Each number is 128 + 24 x the weight over its row's rms, rounded and kept within 0 to 255. Layers, rows and columns count from 0. The size above them is the row's rms in percent of the matrix's.

# layer 4 attention output (transposed), 768x512, rms 0.0356, rows 671-683, columns 128-255
size [ 91  90  91  90  92  94  92  91  85  88  87  95  87]
[[133 119 139 117 154 142 185 124 132 139 142 163 166 124 138  97 113 134 100 156 107 106 120 126 133 131 116 145 133 140 100 106 142 153 122 145 155 144 135 140  69 117  95 126 161 142 126 153 136 119  84 139 121 117 149 116 126 138 115 103 163 115 116 126 104 105 112  93 156 142 116 122 124 116 133 121  92 107  95 126 132 151 118 107 138 131 154 126 146  95 151 133 117 157 159 118 131 130 145 152 110 131 142 106  99 178 149 120 120 127 110 140 148  88 146 125  84 122 120 126 146  81 131 119 152 135 140 114]
 [100 107 157 101 111 125 154 116 149 143 101 177 170 174 111 137 107 127 108 150 150 175 115 135 156 139 137 141 104 135 142  96 108 122 152 132 152 180  98 112 116 192 132 164 189 107 126 132 139 155 155 130 118 133 131 167 125 111 102 140  94 126 123 169 115 140  97 185 147 151 142 121 143 152 119  88 126 157  87 109 151 118 102 120 136 114 148 136 140 114 187 107 101 140 113 116 124 127 119 118 113 120 114 112 125 138  73 121 128  99 158 118 146 162 123 152 181 134 148 120 143 144 123 136 118 179 135 191]
 [143 134 101 118 128 146 143 100 146 126 109 134 157 105 138 125 147 120 126 161 160  91  93 121 132 124 124 119 137 120 145  96 116 103 105 114 149 121  90 108 190 116 148 137 125 154 189 115 111 148  95 135 132 137 140 165 145 187 135 100 154 138 113 142 141 140 152 129 114 117 107 157 111 124 122 127 139  54 106 128 157 139 119 116 156  99 115 131 138 143  96 100  87  92 150 113 130 112 149 122 132 140 102 110  78 125 170 111  87  86 116 129 128 119  99 125 142 105  97 182 112 133  96 160 175  91 142 151]
 [132  90 131 120 140 127 152 167 139 130  97 141 135 131 130 136 149 129 136 110 137 138 118 154 154 132 136 139 112 136 130 149 135 131 131 120  97 114 124 137 111 182 156 128 131 135 167 109 143 136 113 129 120 162  91 120 148 150 130 128  93 134 134 160 114 109  77 124 162 128 144 132  96 154 120 118 125  96 165 138 111 137 145 114 106 130 118 133 138 147 123  84 110 103 137 148 111 119 139 120 136 179 127 146 121 141 156 139 152 120  84 100 128  94  97 143 161 100 115 112 137 127 135 132 133 146 131 121]
 [105 111 134 158  94 101 159 165 114 146 155 136 149 104 139 113 139 135 145 127 136 117 150 101 100  96 112 117  89 121 161 158 165 111 142 135  86 116 117  96 150 135  85 123 100 133 123 129 147 127 133  72 152 113 114 144 111 157 114 136 152  97 158 117 188 166 115 137 108 139 119 129 113 142  79 103 186 134 120 118  82 120 102 150  82 143 137 150 101 137 125 120 158 122 119 177 117 104 109 120 139 123 112 138 113 135 132 125 144 148 187 152 101 119 175 106 144 151 111  87 103 134 141 118 149 143 144 116]
 [115 131 123 142  98 115  80 135 131 135 108 121 103 151 136 120 115 110 133 151 104 136 162 129 182 133 133 146  97 112 122  95  99  99 109  94 154  90 132  87 121 154 171  98 139 143 135 138 107 118 162 118 142 137  91 107 125 131 158 120 123 117 147 106 150 138 138 163 103 155 113 139 119 142 132 129 164 149 128 127 141 136 116  92 159 105 136 141 104  77  99 147 122 155 164 145  90  93 161 101  93 130 149 105 118 157 126 132 154 115  91 126 134 134 139 145 142 152 117  80 122 136 141  91 178 105 132 123]
 [160  98 117 124 157 159 151 144 136 131 135  81 155 116 165 144 124 148 124 184 136 120 145 140  94 144 128 199 148 143 132  90 109 101  99 155 104 142 158 144 100 154 111 163 155  98 124  88 161 180 145 130  87  87 107 150 135 111  80 122 120 136 137 154 151 137 163 115 151  86 143 144 120 112 185 142  97 137 127 156 159 158 124 106 134 107 132 137 139 146 140 132 148 121 140 100 148 132 105 127 107 117 130 158 144 108 149 143 150 137 130 112 107 102 189 127 104 131 151 138  91 127 114 161 159 131 102 123]
 [159  79 136 174 126 113 112 125 120 128 153 114 159 113 122 142 155 132 149 117 132 132 117 127 144 161  77 172 148 109  93 138 145 156 142 126 112 121 164 108 115 150  95 120 110 208 131 155 133 109 138  82 108 132 137 116 161 115 138  96 159 172 112 129 117 110 165  95 151 160 151  82 146 127 101  91 138 102 102 138  93 118 121 137 147 117 108 126 159 126 123 147 118  99 152 127 104 151 148 137 126 150 163 154 165 130  93 127 127 148 132 114 150 121 161 148 122 122 138 101 151 122  55 138 164 115 145 109]
 [143 121  87 104 146 151  94 128 186 135 150 152 128 141  95 126  88  97 111 125 175 121 114  74  96 104 143 114 122 156 159 159 141 144 122 109 139 115 124 130 103 152  97 137 127 122 128 111 142 131 120 111 156 118 144 139 138 142 103 156 109 142 163 110 165 136 154 137 107 114 145  82 102 125 158 144 141 130 148 151  95 102 161 136 176 159 148 134 131 130 126 165 131 112 149 105 124  83 150  94  92 130 129 111 139 133  87 135 105  83  98 109  93 153 129 147 140 132 140 108 143 107 108  83 118 158 151 128]
 [150 140 139  87 127 128 151 143 181  99 154 144 144 119 116 152 170 126  98 141 128 128 106 145 146 134 131 114 163 129 155  97 157 154 121 146 145 115 141 115  84 107 121 125 110 164 178 127 122 125 182  75  91 141  81 125 134 156 111 161  81 153 146 115 130 103 140  91 162 160  98 101 132 117  96 145 108 159 116 124 111 131 107 106 140  84 118 140 137 177 128 134 126 170 144 121 104 135 126 213 133 153 170 150 127 125 110 125 130 105  82 137 151 105 107 112 177 116 120 147 150 121  96 144 180 118 120 127]
 [121 202 120 139 112  99 128 162 113 101 134 130  96 101 153 116 143 100 106 132 143 151 157 103 103 129 151 142 114 152 140 114 116 148 138 152 118 110  99  95 103 139 156 122 152 128 145 134 137 138  94 123 103 114 107 160 130 131 120 148 127  98 140 143 141 117  83 140 160  94 119  86  80 134  99 109 104  98 171 118  96 150 168 137  69 111 117 126 113 118  73 139 142 147  98 157  91 106 105 114 148 174 125 159 120 124 146 129  98 157 127 111 113 119 138 137 153 106 130 153 149 155 152  87 124 135 143 144]
 [112 129  96 113 135 117 117 109 131 127  97  74 127 170 116 127 116 155 144 133 152 110 121 150 144 168 147 119 155  92 106 134 160  97  89 159 123  73 154 167 134 164 151 154 115 116 155 121 112 133 145 119 136 141 165 187  96  96 133 147  76  92 131 161 180 143 119 189 162 118 142 124 100 100 130 118 123 120 115  95 104 120 124 118 128 162 112 138 132  95 124 166 117 162 139 150 109  54 102 136 148 106 138 145 124 154 114 140 105 139 128 117 131 102 148 122 124  69 110 173  92 130 131 113 127 115 119 115]
 [116 133 160 124 145 113 123  82 131 163 123 117 101 161 105 150 119 105 147 110 124 107  98  95 119 143 144  95 129 121 127 114 167 120 135 125  96 127 138 145 119 118 134 118 148 155 168 142 154 101 126 136 123 145 116 128 138 137 132 126 125 172 120 137  93 108 117 182 154 107 162 125 125 128 145 164 158 107 142 136 145 118  97 118 107  95 136 116 158  86 122 133 135 113 137 130 146 106 129 147 128  94 120 178 105 139 118 139 133 110 129 115 112 113 105 115 161 111  94 161 165 109 112 145 130 169 153  79]]
# layer 4 attention value, 768x512, rms 0.0246, rows 672-683, columns 128-255
size [ 81  83  83  81  88  85  81  85  84  81  86  86]
[[138 129 138 153 101 117  89 125 173 146 145 102  93 129 148 153 174 117 123  97 150 144 150 109 136 171 128 128  93 132 147 196 124 120 110 117 100 130 139 150 156 129 114 124 131 150 140 105 134  82 173 122  95 155 121 144 113 136 114 120 137 134 145  97 137 108 129 103 112 105 107 140 104 123 124 134 148 132 118 132 109 136 128 150 133 158  87 162 126 145  43 124 163 114 172 127 160 146 100 115 146 136 139 124 118 122 172 146 124 162 101 127 135 120 123  92 101 148  98 130  95  99 133  57 183 100 120  67]
 [114 137 123 124 134 156  81 147  97 118 126 146 101 153 103  98 145 134 127 142 142 148 153 107 152 128 138 101 125 140 150 152 150 131 133 147  98 109 147 141 103 164 150 112 150 107 142 125 141 138 178 136 103  84 121  90 132 108 122  97 151 124 161 121 134 100 114 135 132 140 136  98 163 141 146 129 140 152 175 110 147 167 145 156 149 181 133 148 126 163 132 105 137 141  92 151 105 157 119  93 135  96 158 102 142 117 138 123 166  90 106 109 124 107 144 135 110 143 156 125 157 206 156 119 102 148 123  89]
 [165 154 142 148 140 102 137 113 119  86 161 117 129 119 165 120 156 135 170 135 145 106 106 119  94 103  94 108 133 144 118 100 129 107 134 161 128 127 139 143 129 113 116 107 131 179 135 137 110 167 160 176 124 111 123  97 132 110 125 150 137 144 162 103 124 125 133 139 160  88 133 106 107 114 118 135 117 132  46 122 136 103 125 128 149 119 139 117 132 140 135 164 131 142  70 109 102 124 109 122  95  92 136 147  96 107 138 114 126 105 157 147 134 129 140 112 102 156 116 142 167 134 149  84 146 105 112 123]
 [190 126 143 130 123 118 142  83 133 113 127 124 125 142 116 146 108 107 135 106 127 161 111 140 137 107 112 125 113 136 167 113 139 180 147 111 118 112 168 140 171 144 156 116 118  81  71 116 145 120  97 176  86 159 143 152 130 133 168 112 145 126 137 124 114 142 120 111 118 129 148 136 121 120 175 125  99 113 164 149 211 139 149  82 138 149 162 115 148 108 121 135 118 142 131 129 136 125 129 142 106 120 134 122 129 107  96 154 100  91  79 145 173 131 126 136 135 109 139 150 158 156 167 118 134 136  95 163]
 [106 101 119 146 147 128 150 136 157 133 142 129 145 119 131 122 162 144 136 175 145 171  59 128 105 138 142 159 148 145 103 143 120 122 108 137 108 145 121 150 113 132  78 168 150 107 142 127 153 170 113 150 147 120 198 124 124 130  77 144 108 147 102 143  88 116  92 117 147 136 131 120 156 127 145 154 154 135 141 121 116 143  84 168 106 154 123 100 148 150 180 110 104 126 129  71 138  64 138 151 177 188 123 127 114 149 126 117  90 121 132 133 115 105 132 129 151 110 114 163 151 145 127 160 110 107  95 139]
 [123 128 104 140 141  89 134 115 112 127 134 149 110 107 114 129 113 125 139 108 114 133  87 145 189 159 134  85 136  98 136 152 149 152 115  87 118 118  95 100 118 112 131 150 114 132 157 158  96 122 109 156 171 159 148 116 131 147 145 132  78 134 121 105 127 179 117 133 114 116 104 109 113 166  96 130 132 140 155 144 111  97 150 148 139 167 116 107 128 105 111 170  90 114 154 177  84 142 107 164 106 104 143 110 148 110 105 121 125 125 117 144 169 106  95 147 127 123 135  91 156 165 119 114  88  98 140 114]
 [ 96 118 147  97 127 111 148 137 122 128 110 140 145 136 142 145 131 126 125 183 124 133 124 136 141 114 139 108  81 107 164  99 107 125 145 100 114 116  94 130 117 121 142 152 137 111 139 151 155 151 117 179 154 114 112 119  86 143 133 199  81 118 102 138 106 153  84 186  98  99 138 161 124 122 147 176 130 129 151 152 117 158  95 140 108 162 127 153 107 124 137  66 165 107 118 140 112 128  65 113 134  96 104 109 112 138 168 113 129 125 154 158 124 123 128 115 136 109 179 139  73 161 159 149 114 145 107 101]
 [119  82 132 118 137 105 103 118  83 136 118 150 102 141 142 114 160 185  89 117  79 120  97 168 150 151 165 132 125  83 153 145  95 132 148 170 103 132 140 131 130  95 125 127 121 137 143 123 105 110 120 150  97 141 152 108 174  82 139 126 148 157 151 113 118 122  95 113 138 114 139 152 139 129  60  99 111 128 121 130 147 149 126 135 114 104 120 115  89 151 138 109  98 111 123 114 159 163  99 126 116  75 167 116 138 154 163 147 144 154 175 124 135 107  87 118 119 112 121 147 142 103 154 141  99 127 132 116]
 [101 123 133 158 146 104 112 145 118 123 102 146 120 172 130 108 110 172 106 127 132 104 133 115 144 136 122  90 118  81 105 152 129 128 127 120  98 123 158 128 159 132 140 128 126  80  89 139 136  96 102 153 164 115 140 157 113 106 118 127 161 121 120 146 126 161 121 169 128 123 142 151 140 102 139 112 110  89 158 141 133 136 136 115 140 133 127 171 121  93 114 129  98 111 107 146 102 126 166  72 107 141 160  57 118 118 160 160 133 125 176 159 101 159 151  92 104 160 132  77 148 122 153 113  99 150 165 140]
 [155 111 148  96 125 162 136 105 151 167  90 148 145 152 110 154 112 140 154 138 107 102  51 164 110 123 123  84 156 137  89 148 156 124 116 125  98 178 130 152 181 144 120 120 126 123 107 132 134 132 157 119 157 104 129 117 116 109 107 127 110 155 102  99 112 123 140 122 135 157  98 152 186 124 172 136 163 140 124 109 164  79 134 120 146 148 108 134 127 119 170 112 126 135 137  83 142 128 169 116 121 120 130  92 121 132  93 138 185 114 120 152 142 167 106 131 113 142 137  65 130  81  97 142 128 140 111 120]
 [142 125 138 140 144 135 162 128 118 124 137 153 118 117 115 124 151  88  99 168 100 125 141 104 110 110 142 133 111 179 166  99 104 111 149 125 137 179 134 139 106  97 113 131 138 123  95 136  93 110 147 170 103 101 142 113 133 147 139  78 116 147  71 120  97 160 166  94  85 119 199 120 170 138  72 139  84 132 127 131 137 124 105 129 145 180 134 115 158 149 124 104  85 118 142 142 151  99 156 139 146 135 145 135 114 111 138 136 134 151 155 158 119 161 141 147 172 131 134 117 180 127  89 107 139 145 155 110]
 [132 130 149 126 105 130 135 157 113 149 128 171 150 139 147 139 132 125 101 130 128 173 167 164 143 124  90 157 134 104 102 147 117 159 155 128 152 137 152 117 137 134 142 111 105 129 109 113 103 129 150 104 113 123 143 137 139 116 138 148 157 110 154 116 162 145 135  83 118 164 113 128 116 141 140 122 115 165 138 146 124 166 172 123 150 163 101 153  65 155 115 100  85 120 103 138 161 143 136  96 134 141 135 146 149  95 147 137 126 115 115 131 121 161 143 127  98 154 187  80  85 135 136 119 108  95  99 138]]